Part of a small language model's weights.
Size: MLP 256 SwiGLU, 7.62M parameters.
Architecture: RMSNorm before each block, no biases in attention or MLP.
Training: a variant of Muon for these matrices, 9675 steps.
Each number is 128 + 24 x the weight over its row's rms, rounded and kept within 0 to 255. Layers, rows and columns count from 0. Numbers have three digits each. The size before them is the row's rms in percent of the matrix's.

# layer 3 MLP down (transposed), 256x96, rms 0.0737, rows 48-91, columns 48-95
114:094126116157089085115081158118146170139128101128130145114141154087081176091152124118127136127151124139124113129126122118101161127111103076130141
087:170179174116164134091087071175119124110091145143127110137118082125117120153133115142120107107116127087124130097151133137110134137144093166138141
111:122108125122153144130153151125088125167166123114149131176141163137158162131131150202173123140136127138115164116140132157126106111156131107138158
087:100109105150135151157123144049116068165115151095134161104116162124142118098114100135117161148121122138143113150117148135169144144111105129123113
098:162130116177122114126139084108136172109144120096111129130100102157105109101112109130109142145123139130128156142150133193081166129127204092100150
103:145134155117140136106143104157142148141122177166134151141133058130167132110089130119105102162185114132154167130143126114111115088167124091124091
100:133127145124173145092127105119135153121136150108160106134175139143175129143173123207120162136140133123128127147150147166125134112157123159119148
106:123109141137127113128143104128123141151155116146141132101105142130163133147138104120138121150136146132120162117090159175140110142076121111140129
078:106141140133145105091136162166120117111158138136126149135143137129142132111097135141113144116146104117110108147168135096128113152141152159089123
110:158153168128134124103108113124150140127162124144081091086093133121140147143133123146167128144126105092139143173133132116150149115135107140134120
091:151143173137120182150106150076119152125091133142118138118120126157150163135128152104138127130115135130136066187133096163141135135098127121109112
116:173144119120112150094164139087131113114133145178132127104119136139150148143146086136172141145136073144121135150130146112107148157115107152091133
087:105152150149118097127126137142141149116143144094154113101125149149113144128128084087045122150127140122159131124094120107145158144151153113155124
103:113149101128105107133130168125150136079145093144103175131098133118139129130107130103132138138141137143110153183122185156105108157066096119192162
126:140139105080120136131105124156140160120060163159145143115159152147083111114164118091135129121122123126071144113095136141132172113101099145148142
099:152132130122134129118149169130134141116138119128125075119166150150138114178158148136123144187149126158118158133087142145113139145167132132170154
077:148112172126134100123110151131162125096113130121090143126137149191140058167118158123144121163138078115136162141137190140123155144162131095154106
129:087151127127091104114093136112153097136134141126145095125134094169155089118159155140111110136151134115074106117154127130148138129123165107138109
047:143099114125092135129115157139124119128119110113151118186160169089089146145081157158112162133103113092137114127095117135121112133103086174125098
093:130092116125152111128117170098114123154142167129135088154139069159110187102131086107155126109109097156110127153168111161137135125108097088140114
092:128091145153123136175117125100168108105144112133137101147122130165123109082121128107151108100116162115115116136098134160163105115146120116106127
074:096063112113120123076076156140161122140099190113116124095118134084127138113075117136122135159132168128127118130157100109125120120153099103110106
109:120137171122114162097103110134073129113156157107132114181083143112089077147156147136125109149107141129120147128144080111113152149123126130157126
093:137114110154116146094146081100131180115173111152112121121124168094143134130104136133178148127126154116134129145136164140085154116189114130163093
072:146102121141138112105089125099115130087131163121145103109122128105133095130127127115117131126101139113088102106096100126141137124189111139083177
125:105154117123117166121117130124100123119144121128108105134071095141100122125094118132093149130126177108118110100122111116149082142110148164096171
038:162169187133163155158120152120130135130115111130117131119127131125121176118110163106152167140120172165146123185152144106157120134127150131152171
113:152118130128125102092168114134140142154156085128140120113126151136087152145105108103149083174164097179151121155149130125143162128117111122115124
071:091112158087153125098123142088170109089107110139123137121140085141129109131105155144122118142105129147155124132127152137115158140113177141180168
089:139159157130107126092112157131110120162109149129094101127112150092113129140122119118126155191173137165129131091115139126119144153146154118108146
108:138084117126098114128094132121134110114103150124100143148110106132150108116111158095176118090144155071127100139135130170132127128130124108110101
092:083151092103138175112114113108113164137111121112126157144142125090153074116137111148132102158099158135148141172131114103127152139153102131132124
101:105147149176135116104143060163099107109109161062159127120135137124119126140149138170129147069124147131151127104103103113151136148143099140156126
116:118150132144154132123154106121153129147133194130106119089109140100119116111109067114140141110173129109150112106164114132156136156098166130127171
109:144170139119154103103112162079138088113170108107155120105097097143176095148139153137137131116101122098162096122127113141094133130104099148136108
073:171105107112149118118137125083148110100147096136119128086087099111151159149101152123150153083099126129136141158140156158055131127129127150133123
107:117094071142126118129171098094108136168156112093130155119113163135109150170090134129115133171123099153086140143123136173159141127089134143097149
106:156131117150141171136121152108128103154098117094129078112090074167100131147131130094128120128095173137162143135174141134125152128119125139148131
107:117151144096161167093108130117118104146106113124105144080104137120164153108077084141125074130088121109134170120138112130096083139128115117088148
107:126090135192173096103123154097108129099149109109121131130125135126151113139185106130118126138088124106117106128060188139130131162180128100096170
096:119119130145139129105169182135110088155159112126116158098124119151154128148102112110143194119121161084127123131143141151134120146137127116112128
124:148144145099120132139089071130163136089109186142076128095127089110125107090165151168140128131133134149105125120084118133109120089114082160146156
097:113169134126129177129077163096123110133128098141147117104135109166132161116133141121153134109149133138102139126132072092133096123095174120127140
112:142147091143153094162129081162116143126131140179112174133135184136134146152094119123138093141130153116169110091141160105113108102136164166116145
# layer 3 MLP gate, 256x96, rms 0.0821, rows 49-92, columns 48-95
087:136127138159123134154111107140089129087097166165141077122123094122157133086127103123122131158095149160136129112155146099127074120158100166176135
117:140149139117120118160112103117175136072067150155135160085128091137099107118086115092092106102142131122145084135096141110131136164127119169083095
093:155155163136113095115139135178126162107155092163139107147115098128146124159121167126109098094144174113115132123150104124095135111148165088109146
107:116158133056136164157139146149149099172125126146149140097151173081148141152137152112144113118128124110119126121110143072140121128146060161148115
111:149161121124123128119113130143151099124144170102124137112129135115151145162128079139133144097095196124109119161183127152123123131144141155162133
105:136127181152143124092132112125118134134135138114136096143121117151173148133147125213097149132154131129140131170170135130137154123130118161132155
104:142134107142131125104159129166142133091090165118098136099091130095125098069122100163128147126177121145103123154164114113127154113127094136101111
073:092105129110121159151140119089142133159098107132107130131116133136125112123110138143153126129132159119107124103130127160116178119135127113154136
110:123141169104104120105105118101126147140133096140112079098098143113158140137144142180156140150107133097121151153181152104154121131134124152123115
070:125083135155137119118148136136109126144135102105106136142099163101116093142144130078157171123099149156101143114167151125142139112170149112134104
129:167138125142122151111167139082102109135140164164136127100110139138150158146130079155182138149150070116119124124150150135115141140113103138110144
071:147111111127115141166095101128157144127142092091149087162113179136124102112125111129150138150135121122132125121079117178155133123164149155109108
103:095125099132147099105110156168106149113111155132165146082124113160159138101131157117097097114131099095130139107132116143125171090145093140121128
103:125149156130135144130113133108136091132119119120159117148077094126191138110089106124121103108123137131133106132135137115177122125155105150111126
093:142115188113109113127160144127104141109102107135154119144130165139119118155133117152073121150148130150126132171109126117141176142144130093148165
084:123143095126139158111136113130108146155147112123154107119110107055145171089162087146120145074112138142102083147131100106135124130118143152097125
123:123083091115117143105110164159177173119142159144151132157099119142145108108099105142121106143118119115072130153178158115084116113113127149047133
053:130166152119102100115142100167195139128112152144120167105104099134128176139110138134118127095158143146116148145161156105149133169115139171109096
093:132109105118128099152114121127108098144083165109117136114150152116123140133164141122119165134135152195094196126147098159139092121125090155126145
105:144104164182083150159126131119147107128091121117142077167123121156183094128090121140150126124131150139114106120107107121141070091151159130115122
075:077164135137082076107137097131159138133130114147147101158136118142168093143123124102183143149109123089110100105117096108151115152145136098141149
085:122190163143132084146149087122112109155123132126150118106149103151123124117146131141103106133091137123108131067130095121178113132102095118121147
096:096144116084156112162130141150103097168113141180176139161109104153115114134123094116082123110099145115132117131152111153177134116090132145120120
076:135126134130153161110088131127092152073143119114145153106152128145098138105111107142102172143121116178114142120174148097129117134144126177138134
113:131098186128087120144169104105122132136112076137134167130161125111115133110095147152174118174150108135123135157114135110136150102177150113109136
045:059136110081105116135088118124098102149143124118132135129167120135141113158149134092113146122093134097120162079115166142125147117113112148166123
115:138113125117114078110159139137131122170149119124143108128144140128122170140127117124121130166165126174149146135164126121165171112112143130132138
073:089129102145145170152092138115128138128150110130114140165132152179123130116130169125134147108089161128170128159136153158088143112092166157134095
099:179120113155146127106154110143132167120127103111109125092128145168124112095145131076135137111102139062121115130132164117158091116119142110114093
110:119173146123143114122134133137109172139143087104133114113128148112112129133148116168108141167106114202127143107140125076137130133151109174127151
090:078146106121145136077110117093140127135099124118149159151101118055181125102119113125109107134100118098163148136121089109136146158147098170148113
096:118148148094117115170125141092200131145138117211165118155108149105158133171084144126143103144152120140097155119126127141100142106125128108123068
101:112150127123114140134158090113149083130135157111089102096144119126111156121090132138121126089151152103151150081155127155155119125117134095113130
117:155174128136127105090088132108147101138143114118135117111091079141169081139123150131134097118101125097174080112131106139128141133107083137100133
079:126127137127135090105120101109142132108138109143107120110082133112127153149136152112148125101094135106109136092157159124110140139122113139108143
094:164171141138111128175130148154113156145127131130159086131141119116127131147141104131108078143089124104170121099167100113140135194129138100098143
116:101125168121124088133151098116137148094127100152132149112192184095141143120132139143172142106123101129084103110080111101120110108119125111106117
119:164097128178079119168175137147117117130138146138169110137136112124115091155172156120142156148160122120127094123127143146163186133110152148148135
108:109103118188158089147140135083122158100138119138125138122150121131162133148121123117119117152099119114097125132135163133137112154180142099114150
099:141136101124121170132092103123163155108112162131140136123107117135119165117134132114131065106114135155141153123102103113092140091142114083114138
116:147156153124137115111096113149115090131165145135113103178130093113145139148119127141116117123111125106161130105163107150134142112094115155182144
085:169081137145124102139138122146175114135129138064099167158092146088133107164117137134147126134148124155114147101139148113158103153133136170126120
112:115120166098089156080124158115116134124142134056128091109100097116112090115161152149122153118155120124120182159111095155154139143145131105149130
100:123147138113127138141120088131113119149138123114154153132137096156061152149170121175117112154112078096131130108111123107148140141146082157097121
# layer 3 MLP up, 256x96, rms 0.0808, rows 49-92, columns 48-95
100:128090100144111137159139152086110136110087124142125131122151162101210148110131121109118157164149137161118137121139165137125099086150161117155157
114:107117110156108096117116134139135081131122157156126101113092073124118117160141136069071106150129134117173130163131101141130159107111107153133126
083:138169124137122116112123154163130117141134106108107120158119137100150149150138160122113067099118153141144114104160093107081135070127150105127148
092:138149137083120135133180175150115134134096165140177120127156126114146141167136149142137100102098106095123126144110113089112146114157075125100122
124:141132095128128172144114140117128085108161103086118131112126185142118112131141099131117132102082177113114114153167139141110117149149129152148153
082:129121107115106129143131143094105135084126134139164135136172142095135149091187123108146137163119100093129137100106130130116161137122103156149086
095:128150125123137121141158136089094135172116154115166127151138150102142161146057148098154159086117096161138085140111121113145129110130144160138114
077:136122167135113093132083166145096137138136097137138118144124073147122108167121105156105084100110089107148107130130105123144126124116167092094123
098:086113070107127148147104107115081123115139108124094144119165133149130105106129116084144170126141151111120121092118131158091141134164133138117145
107:151121177138125153138100160088103147125126130115108132123116113127146155143122164102130131127118144130151087171132117159150168137140123116119098
092:092124117115113098148098101164123131115146122121147157130163122126155108117156146116123146138114163132149138142098129145157112120155155104147104
105:119124135127132124133122155123149160108144131073174110127109154134112108138130101094065122146125117129167134143081110136164151143153161124134121
115:144165158094132155127120113107112132159135114126105069139174117106092150119155130141125099152138121159124101148157122106131111141176147114136137
146:118110156158139102125127140104116108156169099131115128147121141089200141137103138158129155130134141126162112141172134103134071145165139131115129
101:114135113124165142123128095131123112128125184140122160136127104151141162094107115109180121084127128098121127114138122157142091119097125154134065
074:097127167165075101119148141132106150142104134107143112161151115093139135100117091112126112116118175162120096175135073128193127132113098115096126
127:116129120092138118088120107165170163130143122159145106170119122141154136089139154152139108134141109118107137128162111150088104099115116160059159
051:133123124137123113130144127105113061113120207155132127162108119061107156151108139160119137072123131101176121118143118123102117153125088131130134
093:168119114128114105075128112150169117087128151126091137138099138140134113155149144166109156114172157151109169106150124156146131112132106172139146
093:118136104081178068095116121132083139124140118141100179104138124110093147129163126141115133126123143116138150160168135134132199181118083127120157
090:097200156131141145146157110107108125126158073129166120161121157173134110163135110122131132098130103099113123118126126139111105155160135105123132
127:141109106116126101143121167132177128144104123151125161088156117127177171130097110119126163095147123133132106135120167149150107102143135126079135
106:130161102167103131131080150123149128124100132076093117108110121135089129118112130119115123127162086169171106099087114087139112120129173138109142
078:138113118177097110158119114143126115142137092154162137147139141107157117116067151122122108164171103135147122118097109064113103138156148109101099
125:133114169152069079143168063097141154112118090131152144146129108106128134108114161130161095131119120134130166128132136136138148116163127119136126
046:146169134092142152128102136127163152104119131115143100113143152121138103167102139185130136099152109146129126176108150100133121163125131152161121
110:110144138121140179090129173111130125098133129131131158113126112120141100126118130145135121117104148093125153154129134157111096077144119134135089
079:104101168103125145146147138073161115111110117153131132125130147158145119124145170152116149147107163130172178140147132121130179113115158124184126
097:170119144150135121099152155134116184129124113110102110086126161165101098077140144042141138138129136100129105136124165095156102151118162113127092
099:094168168120136143141159137139097127149132123128139117122137156140102133116137094178104125141140089171157110112166141066143119150122137150139148
083:144120132117122146179125118162089162096137120142116102130156128194085120168151111151157165123137134156116126145127145127098132080128149091105147
104:135141103175123146102118100126126108120092154081095118150137098135169065140129110113146160124122123086146107138109149110169097118119127111148160
133:150110110126108143140123132146115136106122099134125125152143125158121130143127193139105147147099173129135159160088139146102118109164108127120070
105:116134109122104158152126118141111171082115111119109136135142180140111149095137097127094132148142135152134174155114132139133143134136171138160125
069:107089095095100133158177152139129134122125101117148100122163120111138099125121104123113153138150104129178102171118132125114091110142125113127090
122:139133177118129155092095153176126124108125172184137095142129081113135127092150147162121137066128125100174111132118147091104118114137107123146132
094:102112162119149116130138151106142136110131099144178117106181167111139162117120129123170141117080111123105096135084114108133130114113151123127106
095:157136132158087137160155147138142119189133111150134128144114101126129120156149114110141105117146141119129088122117105122182158161104147139136132
121:175147113074110165132153142163193129152095136132131136109131168140100132118104134080142135152147131142120169114157119127111110107087162155155085
100:146113148106107154155127087105145151122120161121116100150137131119090145144129159156094084123145104156148115081113134140142123145129131110152156
126:117145114150165135138124167147091147151152099095166139174164160137138133151101123111104111132102147128146143111171103166120159136127137110146106
101:149098139129149117148110158142150107126155119081123133149112148124127138163138139104141125122153141156097161087127114102158107157120162124128125
101:104146144107104132090140156107112108135098090119132105117104104095124086106106128102110117096094103125120129142128123132127150155116107080108138
087:123118119118112132131119138120145144098122134123094097130130160121188147111095132108155162110153167149129124124141143144116133101125153067145126